config.yaml
n_layer: 19
d_model: 256
n_head: 2
n_kv_head: 2
head_dim: 128
d_mlp: 2048
vocab_size: 1024
activation: "squared_relu"
norm: "layernorm"
norm_place: "pre"
norm_eps: 1e-05
positions: "rope"
rope_base: 10000.0
rope_fraction: 1.0
qk_norm: false
attn_scale: 0.0884
bias: "none"
tie_embeddings: false
parallel_block: false
extras: ["some layers without attention", "local attention windows", "paired heads", "gated attention", "value embeddings", "a smear gate", "an embedding shortcut", "skips across layers"]
init: "orth"
init_std_qkv: 0.0361
init_std_o: 0.00585
init_std_up: 0.0361
init_std_down: 0.00207
optimizer: "laprop"
lr: 0.00211
lr_mult_up: 0.87
beta1: 0.95
beta2: 0.99
lr_head: 0.0192
warmup_steps: 575
schedule: "wsd"
decay_fraction: 0.682
decay_shape: "sqrt"
final_lr_fraction: 0.0
batch_tokens: 262144
seq_len: 512
doc_mask: true
z_loss: 0.0001
train_tokens: 1206000000
steps: 4601
dataset: "wikipedia_en"
Each number is 200 + 30 x the weight over its row's rms, rounded and kept within 0 to 999. Layers, rows and columns count from 0. The size before them is the row's rms in percent of the matrix's.

# layer 16 MLP down (transposed), 2048x256, rms 0.0689, rows 1216-1243, columns 0-127
121,185,199,223,205,210,203,200,202,261,167,165,231,180,197,179,236,145,216,176,164,207,184,206,261,156,234,217,178,199,163,173,182,185,139,242,199,262,174,158,140,197,182,178,212,198,204,221,219,207,211,183,231,205,246,192,178,176,210,224,192,182,189,199,188,215,219,229,157,230,177,249,224,174,214,173,188,180,192,155,240,230,230,167,202,231,211,206,159,200,212,273,241,195,190,187,199,230,213,210,232,204,155,260,197,208,201,184,235,232,210,144,198,195,217,237,245,203,197,233,165,208,167,235,229,209,227,144,164
115,193,190,216,204,166,230,192,177,181,182,157,184,221,179,229,196,280,247,191,138,151,220,241,215,176,173,179,215,178,155,195,179,185,198,174,163,228,224,257,212,188,236,208,234,176,212,188,258,204,164,209,187,202,236,195,189,218,176,219,151,178,190,182,215,217,162,175,200,184,260,208,144,198,207,204,205,209,174,225,161,204,171,190,205,249,185,169,215,233,193,147,176,206,164,204,163,196,175,208,240,177,200,199,226,148,170,207,226,243,184,205,223,244,174,197,159,237,177,162,225,139,206,197,224,217,216,215,159
095,201,193,232,206,223,208,234,192,175,227,178,221,221,119,183,218,199,189,232,181,152,206,240,152,208,285,175,160,189,171,206,182,239,248,212,179,246,202,230,191,259,192,184,232,225,187,271,182,185,213,243,159,207,235,171,234,216,139,169,207,186,173,191,192,181,202,227,215,161,209,169,189,185,240,167,144,194,191,215,202,236,205,198,173,222,186,184,209,187,213,207,203,198,194,194,162,239,168,239,192,170,177,155,180,181,157,179,195,237,238,201,200,185,168,230,173,186,134,205,182,167,191,231,224,186,200,194,183
103,212,197,206,192,183,196,217,216,177,211,205,195,245,239,196,195,159,219,202,180,162,199,190,225,166,191,241,224,224,195,162,183,187,206,222,261,209,167,184,172,229,209,203,199,215,223,181,228,147,223,220,221,275,196,179,162,185,230,162,189,244,237,199,203,202,185,249,222,216,159,193,263,188,170,188,198,193,233,185,224,185,137,225,178,219,250,154,175,239,176,179,231,159,156,93,251,169,202,169,149,176,225,238,232,249,212,207,222,226,193,233,218,148,239,198,201,172,171,211,165,156,209,214,196,263,212,191,254
101,181,180,195,202,171,161,216,142,237,226,199,202,246,237,196,164,164,243,166,228,179,207,237,211,219,207,216,190,186,180,157,173,169,220,242,233,175,182,228,239,269,208,163,185,239,210,214,195,209,192,198,182,201,195,271,223,255,222,259,150,290,215,211,227,186,211,213,214,226,201,271,194,209,209,186,196,177,228,217,228,182,165,134,216,170,166,179,233,230,184,260,192,210,213,173,201,177,226,257,169,251,211,182,173,196,244,233,193,208,244,201,177,235,205,214,254,227,241,195,237,199,195,189,169,191,201,195,184
100,178,206,160,198,181,232,172,175,228,112,209,216,182,189,196,178,157,203,231,212,202,211,293,139,242,172,134,162,217,246,198,181,150,218,225,222,249,162,180,164,193,207,237,237,205,193,246,214,177,208,244,192,194,171,212,187,275,198,209,233,167,184,193,192,135,244,236,194,187,258,148,171,160,222,232,219,189,214,182,238,174,161,198,252,235,216,183,176,238,227,195,215,167,151,190,207,237,231,227,237,214,208,187,178,175,197,224,244,179,215,227,215,188,207,215,212,159,205,198,160,273,205,169,203,196,235,182,207
100,232,186,219,145,145,204,222,201,232,132,192,220,206,219,239,227,226,215,207,236,200,184,223,228,192,150,224,214,227,184,174,186,193,249,220,151,189,148,177,217,192,205,205,189,219,205,209,197,171,144,154,218,188,249,224,159,177,219,127,205,222,126,224,175,205,218,237,218,184,217,230,159,252,189,251,202,215,191,211,180,165,176,191,153,227,227,202,200,230,205,202,233,147,261,193,234,191,199,214,221,174,182,180,208,191,178,160,201,165,219,231,126,195,176,212,192,208,169,177,231,186,207,206,274,238,206,177,208
104,207,188,232,147,200,236,220,197,224,176,171,226,224,140,233,190,190,218,169,168,198,207,191,226,193,202,217,205,159,209,193,214,234,240,177,151,157,170,190,231,165,160,239,205,254,245,172,277,249,183,198,229,199,188,219,176,209,160,200,226,172,185,208,180,208,155,196,223,244,249,161,147,204,165,228,124,207,228,215,215,201,189,199,197,158,197,183,187,214,211,216,230,177,188,154,205,221,197,216,245,252,229,217,247,175,204,197,170,192,159,165,198,202,226,178,178,222,306,159,202,194,209,186,174,226,224,221,169
103,208,152,222,236,181,216,203,209,187,220,190,219,161,170,212,215,178,176,175,180,154,207,209,181,194,188,219,193,213,239,215,169,198,182,194,239,225,171,215,167,195,213,158,191,208,167,231,206,228,214,197,137,156,176,212,247,218,223,235,127,197,183,228,219,230,176,192,155,188,203,132,168,191,219,243,216,204,191,205,177,185,178,267,153,209,223,196,195,240,259,193,230,192,250,201,232,173,196,245,184,183,163,211,199,197,182,198,180,185,164,166,151,181,231,214,186,206,226,202,159,203,194,155,151,233,237,196,189
100,175,107,216,253,228,168,252,191,203,273,228,203,207,177,226,237,184,256,170,183,209,167,152,205,175,210,245,198,214,270,194,183,225,216,217,212,243,193,177,198,198,208,185,224,214,193,211,181,232,251,224,213,174,176,174,205,188,198,196,164,239,181,203,244,209,190,167,187,219,159,247,182,177,251,213,189,164,175,147,266,204,213,220,212,221,220,163,150,213,243,239,207,193,183,219,167,201,161,178,231,198,188,206,204,177,204,185,226,213,173,244,178,215,244,227,188,209,206,183,136,197,173,197,213,219,235,225,178
091,238,218,166,164,220,201,162,220,231,183,208,182,196,174,188,189,71,201,190,241,226,196,187,142,220,150,208,174,209,201,191,222,174,142,199,223,242,170,231,256,214,215,161,187,268,254,178,220,220,222,184,172,220,168,224,160,194,227,213,209,199,207,166,187,154,172,234,243,126,221,184,191,167,202,252,290,209,211,184,228,164,209,241,212,197,181,195,198,218,248,218,207,184,193,236,179,255,177,149,196,225,226,163,193,225,226,156,258,189,166,211,171,204,217,206,223,199,242,188,202,217,185,216,152,259,157,214,227
096,200,116,192,192,232,243,186,186,196,243,205,187,196,236,184,197,220,216,186,203,203,193,204,217,198,181,179,189,162,241,196,172,217,147,217,235,193,141,170,221,152,235,222,169,149,192,196,227,236,230,199,198,223,189,185,196,143,171,204,169,205,192,175,178,176,181,209,194,180,168,177,189,157,234,178,221,187,140,197,172,245,273,218,210,228,212,197,203,162,215,168,191,246,210,237,249,192,210,265,199,204,171,247,153,178,232,207,156,175,200,203,120,218,236,232,191,230,163,237,195,227,173,214,211,227,218,211,179
104,203,166,187,216,208,172,202,222,225,227,224,178,223,205,202,213,249,152,205,157,201,189,202,188,223,217,259,204,190,261,194,170,211,196,183,196,198,191,189,210,193,254,216,165,182,285,153,236,206,220,208,223,178,196,186,170,179,256,197,173,140,161,183,185,167,189,196,217,235,205,226,188,194,168,129,171,252,172,163,183,244,150,147,217,195,192,217,206,189,218,202,176,150,186,151,169,185,243,237,231,191,264,172,228,213,154,184,181,162,174,233,170,191,229,175,168,157,203,158,210,189,224,217,188,244,226,246,201
110,186,152,158,160,196,205,219,196,221,189,230,186,170,247,230,173,181,210,160,183,265,170,182,161,142,160,208,201,221,177,201,176,231,171,256,170,178,190,212,180,208,224,220,255,206,238,211,146,204,220,198,178,206,201,243,166,218,194,195,204,199,203,207,254,219,163,192,219,144,215,281,204,145,210,190,199,139,260,188,214,216,186,195,193,197,220,181,190,192,171,206,224,157,192,222,180,163,210,225,175,177,232,190,250,171,208,207,156,219,213,183,187,191,165,255,229,206,208,188,151,162,248,160,203,196,238,185,210
105,203,221,222,232,215,204,251,175,213,207,285,202,186,174,226,154,196,173,266,240,298,178,239,270,201,271,243,207,181,175,199,145,210,171,189,244,271,156,145,197,187,170,238,175,191,188,206,209,211,186,258,188,218,201,194,188,249,176,203,173,191,201,253,175,219,225,174,188,201,161,211,270,198,224,203,180,161,264,230,165,174,180,206,206,183,195,195,205,192,212,130,185,211,215,190,171,225,191,211,207,183,189,183,180,231,216,173,186,205,187,227,231,157,252,205,209,185,230,244,212,185,166,219,184,222,204,215,188
095,160,250,202,198,206,218,208,196,222,215,256,186,195,202,219,223,103,273,203,220,153,212,254,223,207,207,192,141,223,204,187,155,220,180,161,202,200,212,224,136,202,214,191,161,204,159,215,222,141,226,156,177,227,207,217,172,208,200,202,183,220,187,158,214,195,136,267,207,209,232,185,166,147,172,159,163,204,192,235,153,176,231,193,225,183,190,197,222,179,204,174,242,183,214,192,235,166,192,154,227,211,239,171,199,176,202,213,215,243,218,144,197,199,222,193,225,199,167,201,208,191,205,210,201,216,237,225,168
102,221,209,222,209,198,183,231,253,169,203,195,202,216,200,215,218,152,179,200,208,231,148,215,175,215,200,201,214,205,190,140,216,216,211,192,172,193,155,236,234,224,191,159,151,246,159,254,187,171,204,197,194,214,185,260,222,177,208,240,223,206,212,169,209,203,184,188,206,236,182,207,163,206,266,220,104,204,177,241,196,193,199,157,249,188,215,193,225,128,175,214,220,229,302,154,220,203,143,217,180,162,227,179,211,226,165,195,201,185,225,233,170,161,270,237,176,174,219,174,172,163,193,211,192,164,185,183,205
120,227,232,234,172,221,197,175,185,241,173,114,188,174,142,200,216,203,210,267,148,190,207,187,177,180,163,206,207,192,188,171,158,203,138,185,230,235,207,281,235,206,228,159,216,209,182,241,232,149,191,244,157,191,194,187,218,212,170,185,191,209,181,164,201,168,191,240,167,173,268,180,172,195,174,220,215,244,174,157,207,156,198,180,227,223,166,200,232,206,191,199,155,162,176,235,224,182,226,198,230,195,183,211,196,186,182,164,182,197,222,178,196,199,229,215,181,171,259,250,244,151,200,159,172,152,192,189,183
106,194,172,164,145,225,226,182,208,190,233,193,133,231,240,184,183,213,181,244,154,188,212,150,189,202,173,195,191,192,204,190,227,132,234,272,232,158,221,270,228,180,192,232,157,167,192,210,185,182,219,159,159,191,227,222,237,225,159,231,227,216,207,150,167,243,233,190,173,262,261,165,144,179,216,194,212,209,183,212,292,144,187,200,183,151,164,185,203,198,175,222,165,222,197,225,183,203,201,145,164,176,214,216,244,186,187,207,214,193,205,207,178,243,150,194,194,196,157,185,165,157,185,242,213,145,168,231,190
104,156,197,169,227,235,247,160,180,198,224,206,142,188,241,217,232,172,204,231,213,208,149,149,192,220,219,202,177,235,240,210,198,129,164,171,218,253,190,174,201,173,193,233,180,193,237,168,138,193,243,225,240,200,220,231,226,221,179,160,189,161,217,246,266,205,220,192,250,243,178,197,214,198,240,192,180,222,187,190,147,173,177,207,243,194,233,200,189,217,234,186,244,166,198,195,198,178,237,188,154,248,207,183,236,214,212,156,246,246,236,185,223,158,253,222,172,207,269,199,172,230,287,221,232,170,203,190,167
105,146,168,179,180,213,235,153,249,246,207,187,222,198,175,199,182,149,199,203,178,201,203,259,233,246,233,222,213,171,198,178,153,148,160,170,253,203,171,126,201,192,220,204,180,228,199,200,195,207,159,220,231,225,228,195,167,207,191,166,173,167,191,260,171,227,162,240,251,207,210,247,173,179,235,204,213,184,190,201,181,193,165,201,156,175,227,186,188,195,240,191,178,214,163,139,204,172,228,130,209,190,217,180,173,216,262,197,210,219,239,207,176,236,249,178,199,249,262,242,188,198,177,246,215,230,216,198,175
098,149,182,171,216,227,233,163,167,280,162,185,210,220,227,201,188,167,242,148,199,133,196,243,263,139,179,225,227,238,178,199,234,204,234,245,170,171,232,213,181,218,208,253,226,172,228,187,239,181,211,279,219,193,191,159,212,221,159,184,191,189,191,199,188,194,193,209,156,218,230,201,214,221,215,205,193,222,253,159,204,256,184,194,208,200,230,218,183,206,173,217,262,187,246,222,204,193,200,200,192,159,182,160,216,223,235,232,210,194,167,159,232,98,157,268,206,217,234,256,218,204,185,211,186,211,261,173,171
089,246,240,203,255,247,165,194,253,200,194,167,224,145,172,251,241,191,200,165,221,165,186,278,190,220,227,218,185,182,239,208,200,228,216,177,205,232,213,161,217,169,201,175,253,162,172,232,227,155,191,190,153,211,197,198,194,220,206,165,203,211,239,163,199,194,229,233,210,213,202,174,223,147,119,193,180,220,205,195,214,242,224,140,200,185,226,237,171,183,225,236,239,178,234,181,169,173,183,236,221,257,173,195,216,205,158,228,235,223,239,215,163,176,219,198,203,230,207,215,193,189,172,224,179,221,156,177,225
109,188,204,196,213,200,216,179,173,176,199,213,197,224,200,228,230,184,147,197,212,182,190,262,175,195,190,174,181,205,208,217,206,233,211,210,212,257,247,223,158,207,205,220,194,182,176,234,139,201,180,227,252,215,245,208,281,178,235,173,193,235,230,147,178,157,184,204,133,202,134,201,137,225,237,234,160,252,153,173,174,175,179,184,155,189,229,183,200,204,220,254,206,235,201,195,241,235,225,178,210,165,213,163,200,189,190,167,202,256,190,184,123,194,203,264,164,270,234,167,208,257,187,193,177,217,190,186,214
100,182,203,186,187,234,184,183,248,222,208,263,175,145,245,209,188,155,214,234,166,258,205,184,204,206,206,196,210,253,176,221,193,213,149,155,209,191,189,218,221,199,259,175,206,196,190,180,171,226,188,164,190,199,236,189,142,211,161,209,233,200,247,200,208,215,212,203,164,192,119,222,190,179,161,261,199,213,184,170,160,169,238,155,206,200,200,225,222,175,152,240,254,222,215,188,231,224,213,180,216,202,208,181,186,186,174,152,203,177,204,130,180,210,161,250,215,195,203,231,248,231,207,236,232,275,181,194,163
096,208,233,227,213,201,225,175,193,204,186,166,183,190,205,169,210,202,235,222,243,166,206,197,204,219,276,181,182,232,258,267,178,219,246,163,178,222,182,164,267,250,175,209,254,206,234,238,227,226,226,148,182,197,252,197,179,206,171,184,187,239,192,179,204,177,190,204,179,193,188,208,209,193,159,188,170,224,234,243,184,178,184,186,170,240,187,198,181,202,205,154,263,172,195,208,210,172,181,290,222,209,222,178,247,179,171,127,171,216,189,142,188,226,182,243,196,203,184,178,194,216,189,204,221,209,169,202,211
103,224,178,173,211,141,223,226,153,218,192,205,242,192,167,181,174,237,218,238,270,229,208,156,211,171,224,232,177,267,175,168,235,209,211,206,226,182,183,169,168,204,237,186,224,197,204,216,224,222,206,143,206,217,184,173,155,150,269,239,257,178,171,129,213,166,199,179,208,184,220,189,203,228,170,219,194,229,203,187,222,202,231,195,228,160,221,214,144,131,200,184,191,194,171,228,122,226,155,204,188,249,243,221,170,174,244,173,182,176,198,224,212,196,231,218,201,243,238,197,210,228,192,176,261,141,204,195,221
109,196,160,198,208,155,198,230,161,256,177,207,194,228,223,265,173,176,276,141,236,186,216,237,231,217,250,196,224,198,230,244,223,164,224,219,222,196,214,180,209,181,201,245,155,212,237,198,222,236,223,161,223,178,196,219,227,206,164,177,187,254,206,226,176,211,211,174,237,143,205,165,138,218,216,184,180,196,217,174,221,177,221,193,210,276,184,226,185,181,224,160,209,154,234,163,158,213,202,216,189,209,166,193,203,184,176,234,247,202,250,181,205,170,220,158,193,242,213,151,203,148,238,184,228,208,218,215,147
# layer 16 MLP up, 2048x256, rms 0.0793, rows 1217-1243, columns 0-127
113,197,200,250,167,196,193,199,219,210,180,211,228,201,125,196,172,230,224,201,237,196,209,205,136,198,188,227,191,205,158,150,248,232,159,228,211,186,117,211,187,223,256,273,139,218,207,169,169,186,176,205,234,224,162,153,227,172,221,160,222,163,262,220,223,203,200,219,228,173,204,194,210,186,209,200,228,207,185,214,187,182,182,230,224,198,198,188,224,178,158,198,164,208,191,217,190,212,296,219,166,215,236,222,257,180,229,235,218,231,211,224,228,163,217,214,185,151,198,256,181,200,230,239,150,171,176,175,235
098,188,190,208,222,207,228,172,210,192,180,216,263,198,203,209,185,202,186,254,201,184,193,200,176,169,150,165,176,165,210,214,220,237,200,202,195,208,196,206,174,183,161,191,159,196,198,224,179,208,175,282,231,235,185,245,205,161,196,237,137,145,218,252,185,118,220,194,247,168,213,199,197,259,148,226,208,190,208,180,173,137,191,293,244,208,162,161,195,176,221,167,167,225,210,213,209,193,229,230,208,216,234,205,222,217,178,211,189,216,212,178,207,211,210,223,276,221,228,182,175,184,222,178,175,257,183,182,215
101,219,206,199,235,194,164,180,254,174,135,180,181,189,198,180,203,206,189,220,126,204,166,127,189,216,238,201,205,215,151,192,191,257,195,222,115,194,233,190,201,216,170,190,231,185,192,200,183,248,139,229,161,161,252,220,212,153,138,138,167,190,153,201,213,190,218,194,262,144,244,216,243,189,182,229,222,226,191,179,166,170,217,214,222,175,215,220,223,221,159,152,165,212,231,238,241,203,165,179,180,210,220,182,192,260,198,177,169,185,230,182,234,151,222,181,218,192,180,152,217,230,174,157,147,244,150,171,197
100,210,204,223,218,169,173,193,163,212,148,159,219,203,155,153,197,197,224,233,201,172,185,233,232,191,185,183,243,164,174,186,198,145,195,191,200,200,186,266,233,222,148,257,193,240,221,185,236,210,182,200,186,256,256,222,201,183,256,266,177,208,196,161,155,181,271,203,218,233,190,193,193,201,244,217,234,230,176,175,166,267,201,220,213,202,222,143,188,222,182,221,238,187,191,169,182,193,243,182,197,187,275,199,199,174,193,216,189,243,172,211,175,192,154,221,217,174,192,164,216,198,271,209,200,179,199,181,219
097,220,190,219,225,225,172,209,209,191,200,178,197,232,188,216,166,211,203,245,180,173,187,242,226,190,164,190,147,183,249,198,279,138,232,167,162,176,161,129,208,187,161,234,217,203,228,204,165,228,190,201,183,251,264,208,220,231,197,248,213,232,207,90,234,233,229,208,236,230,154,226,167,213,218,205,245,180,195,177,174,158,184,201,167,225,226,184,179,208,170,178,226,132,176,227,185,160,209,219,240,190,195,139,185,189,209,207,188,249,220,209,217,211,156,182,212,183,193,230,205,153,212,212,181,209,216,251,195
100,203,214,216,234,243,180,173,203,147,224,250,217,200,215,181,197,217,219,129,131,203,191,231,196,240,242,192,209,137,214,139,182,226,160,238,210,217,203,182,253,228,194,215,191,192,214,184,161,189,199,170,147,190,159,226,140,208,183,221,166,181,199,241,209,210,204,186,146,168,202,195,234,206,209,170,186,221,184,165,205,214,163,185,243,199,197,208,146,225,179,216,208,274,210,218,206,233,182,193,186,152,232,179,216,263,214,160,202,228,216,226,225,141,162,133,183,185,179,213,212,185,202,166,133,229,201,190,228
104,208,173,233,197,183,171,202,203,167,184,183,204,193,178,177,176,193,181,185,158,197,242,152,229,190,213,147,155,148,207,125,211,202,248,184,218,218,184,167,214,159,221,185,164,277,220,150,227,224,175,230,149,201,232,149,208,174,204,211,155,173,163,139,226,224,194,163,244,144,251,244,184,243,155,178,177,168,173,238,209,163,209,215,194,165,175,159,181,193,211,216,196,209,201,119,216,134,158,206,136,171,198,274,176,215,245,225,188,207,186,207,223,216,193,146,223,249,214,220,201,237,249,187,183,157,179,202,171
100,207,205,210,211,181,183,179,212,164,196,149,243,226,173,149,171,209,205,162,202,170,204,149,140,164,208,176,199,199,209,195,195,193,234,189,174,220,235,256,208,212,211,178,207,269,217,132,162,212,153,224,246,215,194,212,192,203,194,160,164,223,218,192,208,192,177,248,186,212,171,179,189,198,180,215,177,166,150,151,226,185,182,219,182,165,208,247,253,198,205,187,142,200,179,227,175,184,203,209,159,157,206,190,228,159,175,188,163,211,218,284,249,214,184,188,222,193,221,163,178,246,199,141,172,240,228,252,192
101,221,234,221,248,201,224,204,237,170,229,146,227,135,185,229,166,220,180,179,225,118,228,186,223,178,218,177,230,191,210,173,196,223,206,174,195,226,178,206,177,238,232,197,225,224,180,190,261,151,203,208,100,224,270,168,176,186,221,177,203,158,238,222,217,170,215,193,262,199,297,225,221,241,177,208,213,168,140,202,208,166,236,186,194,183,186,234,229,182,224,178,205,194,252,160,184,114,210,197,177,170,192,199,249,177,202,206,241,205,178,186,179,198,175,148,191,228,163,192,195,180,214,234,184,206,160,185,150
103,206,216,191,181,197,192,231,177,236,180,201,218,228,221,174,247,217,216,166,197,186,202,257,188,224,194,247,211,223,179,211,266,212,214,207,168,225,182,165,199,215,202,245,179,172,195,128,177,255,222,286,137,197,172,159,201,188,188,190,156,233,213,161,193,205,182,209,164,214,213,202,219,175,191,144,182,181,153,160,234,178,123,209,192,223,146,161,196,214,184,175,233,187,178,211,208,183,231,193,174,256,210,216,202,191,194,184,218,203,194,210,255,188,210,216,224,206,190,247,211,257,280,165,180,226,146,183,225
104,215,198,214,197,180,199,180,166,198,208,181,212,215,200,221,204,203,188,193,205,199,187,153,209,223,198,191,198,166,163,253,161,214,226,203,111,167,203,225,183,210,177,228,249,214,202,176,207,192,184,150,226,188,164,152,181,182,124,208,171,283,224,181,198,169,225,231,231,180,160,212,192,236,234,235,236,161,182,192,217,221,192,197,233,201,180,168,226,227,119,160,204,176,181,205,230,215,192,203,207,230,229,175,283,211,206,179,151,198,283,207,181,177,201,178,180,156,174,192,196,213,261,210,212,214,192,183,215
101,222,206,196,238,187,186,193,190,191,135,181,212,235,199,205,194,224,192,196,213,140,202,187,188,153,203,205,173,200,228,202,233,226,202,237,216,226,184,219,264,221,198,236,181,201,173,168,200,223,196,167,194,215,201,191,222,166,218,263,145,161,225,176,210,174,192,232,231,192,212,201,234,140,200,206,194,195,209,160,205,118,179,208,229,188,233,158,223,184,207,236,203,205,177,155,236,246,206,185,147,151,209,176,227,102,163,212,186,186,240,225,218,234,204,186,214,275,206,205,206,154,240,212,198,248,214,209,227
109,219,196,229,286,206,137,204,191,173,199,230,202,234,204,191,153,215,177,190,216,202,186,192,201,226,162,208,146,173,195,201,159,178,219,194,185,208,202,158,182,247,214,153,192,194,241,212,152,192,217,247,244,210,238,186,233,179,181,182,181,238,240,203,230,251,183,230,221,161,234,232,193,175,181,166,209,213,190,232,164,192,195,187,150,172,196,247,165,191,220,216,230,210,228,167,208,159,248,248,191,223,180,182,208,174,212,179,190,211,190,183,161,207,222,168,222,146,197,197,198,209,172,241,170,186,173,227,176
102,201,154,215,198,179,170,219,218,159,192,130,192,207,144,205,182,221,191,211,227,204,177,199,134,156,197,204,170,228,152,207,229,199,268,205,185,226,171,187,212,191,244,215,177,194,241,212,176,203,241,221,259,217,170,179,178,187,248,248,136,206,167,198,182,188,204,179,262,188,218,177,189,226,203,190,199,249,195,167,209,193,191,191,220,139,198,219,213,219,220,190,135,227,220,221,204,206,247,138,197,207,199,182,215,238,176,188,245,207,199,219,245,188,202,174,198,178,225,187,198,257,208,242,187,181,193,223,211
093,227,130,187,159,204,223,183,173,180,197,187,201,216,143,243,204,225,238,230,227,197,189,204,203,164,226,217,253,220,209,193,182,215,191,192,173,217,190,237,198,230,236,147,232,223,202,201,239,207,207,185,194,220,211,170,217,204,244,225,208,235,277,184,178,156,144,230,197,219,171,197,172,223,198,165,187,141,170,181,165,171,218,238,220,163,191,234,242,180,205,177,215,228,87,201,201,184,227,159,257,217,198,209,186,173,153,214,213,225,222,192,216,130,251,133,241,199,182,202,227,198,207,221,209,218,187,234,183
105,219,198,198,194,157,183,194,169,207,238,169,160,186,218,167,236,204,194,137,214,200,181,245,192,180,201,216,114,185,224,201,220,182,223,186,142,201,224,182,160,198,239,267,212,185,239,222,157,229,173,225,211,184,241,176,190,192,242,247,211,211,195,205,214,224,214,164,226,233,157,230,198,242,188,181,202,175,205,134,240,172,198,170,130,183,221,208,190,225,219,196,228,257,213,165,214,186,163,219,191,207,228,212,245,154,207,188,217,216,207,225,140,212,190,207,199,249,209,165,239,237,248,156,218,208,205,220,189
114,199,188,228,179,209,153,185,214,203,241,186,265,170,207,156,238,231,157,165,215,176,206,225,184,193,243,165,208,190,195,247,200,153,225,273,185,179,224,190,216,234,188,206,147,165,246,198,229,216,180,239,175,150,215,189,168,151,239,216,206,144,228,199,195,208,226,164,223,154,218,186,251,210,218,185,175,185,172,178,176,160,171,183,200,173,208,194,208,195,228,178,194,194,230,187,167,220,236,226,161,179,184,265,208,171,215,174,153,206,194,177,208,196,147,187,226,159,193,223,207,218,179,240,236,249,234,204,208
104,218,214,269,199,202,147,176,237,175,186,190,199,242,180,232,182,219,193,181,206,197,207,175,233,226,186,187,177,179,222,175,233,265,204,254,254,188,180,177,203,210,188,234,185,213,207,147,159,225,236,214,207,213,153,201,190,156,188,167,179,156,188,231,232,205,176,136,193,216,222,164,220,251,162,137,208,164,166,200,156,159,201,231,153,199,202,225,232,186,184,197,135,215,197,176,197,170,245,183,168,213,232,201,251,203,262,202,264,191,174,194,234,167,203,211,205,221,147,268,166,214,155,216,170,174,144,215,186
107,194,202,223,188,247,211,192,204,208,227,182,240,253,169,169,148,217,224,139,161,182,183,210,196,185,147,230,178,162,184,150,211,178,164,222,192,225,187,192,196,244,195,212,201,242,204,206,237,182,217,173,93,229,252,225,179,170,193,205,188,198,222,191,233,190,249,202,257,157,178,191,183,180,210,167,203,130,194,183,144,210,235,227,140,190,220,163,237,227,161,186,179,239,218,240,157,125,199,192,196,191,187,175,165,107,224,164,205,223,159,246,167,187,204,220,162,215,245,198,179,211,161,207,167,227,154,229,175
103,225,178,231,157,221,230,186,219,197,172,183,210,245,193,242,197,230,165,193,148,215,221,239,172,262,183,275,159,192,196,252,223,207,202,237,192,165,218,186,172,193,212,187,191,163,224,187,165,180,244,223,204,181,225,210,245,144,150,232,186,164,203,208,212,224,245,209,212,188,202,160,224,214,160,198,189,152,223,159,217,212,245,219,192,189,172,151,192,198,187,187,250,211,219,174,199,230,167,144,199,224,212,240,176,228,181,207,187,243,234,218,116,201,151,209,184,198,213,143,201,218,222,117,220,242,168,236,223
096,224,210,229,216,185,233,203,159,183,223,209,209,212,181,189,235,194,205,226,194,201,174,263,190,202,191,251,179,253,160,224,199,174,140,204,165,219,259,235,241,245,200,196,193,205,209,197,157,195,190,156,179,152,185,192,236,211,208,225,230,201,150,224,188,162,179,254,212,216,225,180,137,225,154,178,196,163,182,246,145,226,139,217,222,136,225,253,205,172,185,191,203,193,199,182,214,195,179,204,141,199,171,236,164,188,262,175,261,215,183,197,215,163,207,197,214,208,190,222,179,238,294,220,199,164,148,242,195
094,220,190,186,177,232,228,198,220,147,231,209,204,226,217,210,163,209,153,152,191,181,173,226,237,192,244,173,179,203,200,241,196,246,192,177,176,191,189,199,127,222,173,237,215,214,218,212,242,220,184,166,215,216,202,202,236,192,210,209,218,204,178,178,228,203,230,187,234,203,220,209,242,237,228,197,213,217,215,199,203,210,210,206,192,157,211,177,196,235,182,246,202,185,167,189,238,178,176,199,182,135,163,135,191,177,245,150,186,188,211,181,198,192,212,201,178,228,180,186,164,212,224,184,174,206,233,247,218
099,227,179,213,221,212,175,208,190,203,220,192,174,191,156,206,218,215,224,158,198,189,170,207,165,193,164,237,245,181,217,170,240,151,278,247,202,197,141,184,204,178,193,151,203,171,211,190,227,216,220,177,159,224,232,127,195,162,157,226,177,172,188,224,142,233,232,196,240,190,184,259,170,222,202,179,215,220,186,199,162,170,186,218,217,182,146,197,221,147,185,184,150,153,228,235,157,200,203,130,192,213,238,214,204,187,229,197,139,206,171,209,216,224,158,205,191,154,171,236,192,194,174,262,200,246,202,263,236
095,179,166,206,217,195,213,189,185,260,204,181,178,245,146,204,174,208,154,208,186,210,194,156,192,167,219,197,192,170,206,158,256,260,240,224,212,184,158,192,227,227,171,179,155,223,198,176,184,204,175,182,218,244,228,207,204,208,195,187,140,233,207,209,209,219,280,107,219,221,188,204,218,217,209,174,212,202,196,217,191,205,197,200,151,171,227,221,260,208,222,182,136,193,218,164,193,138,121,238,182,188,234,227,230,192,258,170,173,251,225,202,200,221,200,211,144,223,164,209,171,196,181,156,229,190,201,235,228
094,232,215,186,200,232,221,211,208,171,163,229,266,194,212,234,166,203,187,191,210,194,156,185,155,286,159,199,197,210,233,141,251,234,215,207,178,195,145,203,189,188,107,191,190,156,228,201,182,238,189,265,188,234,202,191,173,218,207,211,220,201,241,240,216,236,213,208,166,195,229,161,181,242,190,149,164,219,224,209,166,195,177,212,205,248,239,165,232,257,195,189,231,230,234,164,192,166,177,195,211,233,201,217,187,131,260,216,212,202,226,206,170,178,197,156,206,194,177,192,221,126,172,242,161,191,193,249,169
104,222,264,184,207,232,188,140,186,153,189,169,206,167,213,181,237,212,172,207,154,204,170,186,177,216,199,212,186,181,189,140,198,182,193,250,201,206,180,169,210,241,193,208,176,173,230,233,180,168,226,195,217,219,167,221,198,181,252,191,168,190,255,191,176,236,247,180,219,236,169,230,199,175,169,232,174,184,154,169,262,229,218,220,170,156,159,164,185,192,175,186,208,183,178,252,224,189,194,207,191,236,215,195,199,186,207,209,173,165,203,195,152,209,193,220,202,211,185,211,183,192,212,270,170,241,230,284,249
107,196,219,213,240,205,250,201,200,183,158,139,223,172,224,171,199,223,154,198,201,194,182,227,226,220,231,221,150,162,189,171,292,208,216,146,193,184,129,189,215,185,187,166,183,194,214,164,251,198,151,164,240,152,196,204,213,184,196,199,204,204,159,185,165,209,171,208,234,186,253,234,244,202,186,167,206,150,169,139,155,223,213,235,221,157,173,229,210,200,182,232,246,213,187,226,157,152,238,198,237,205,184,182,220,188,245,201,225,189,176,201,203,229,238,187,226,240,217,153,215,183,222,244,160,181,160,185,188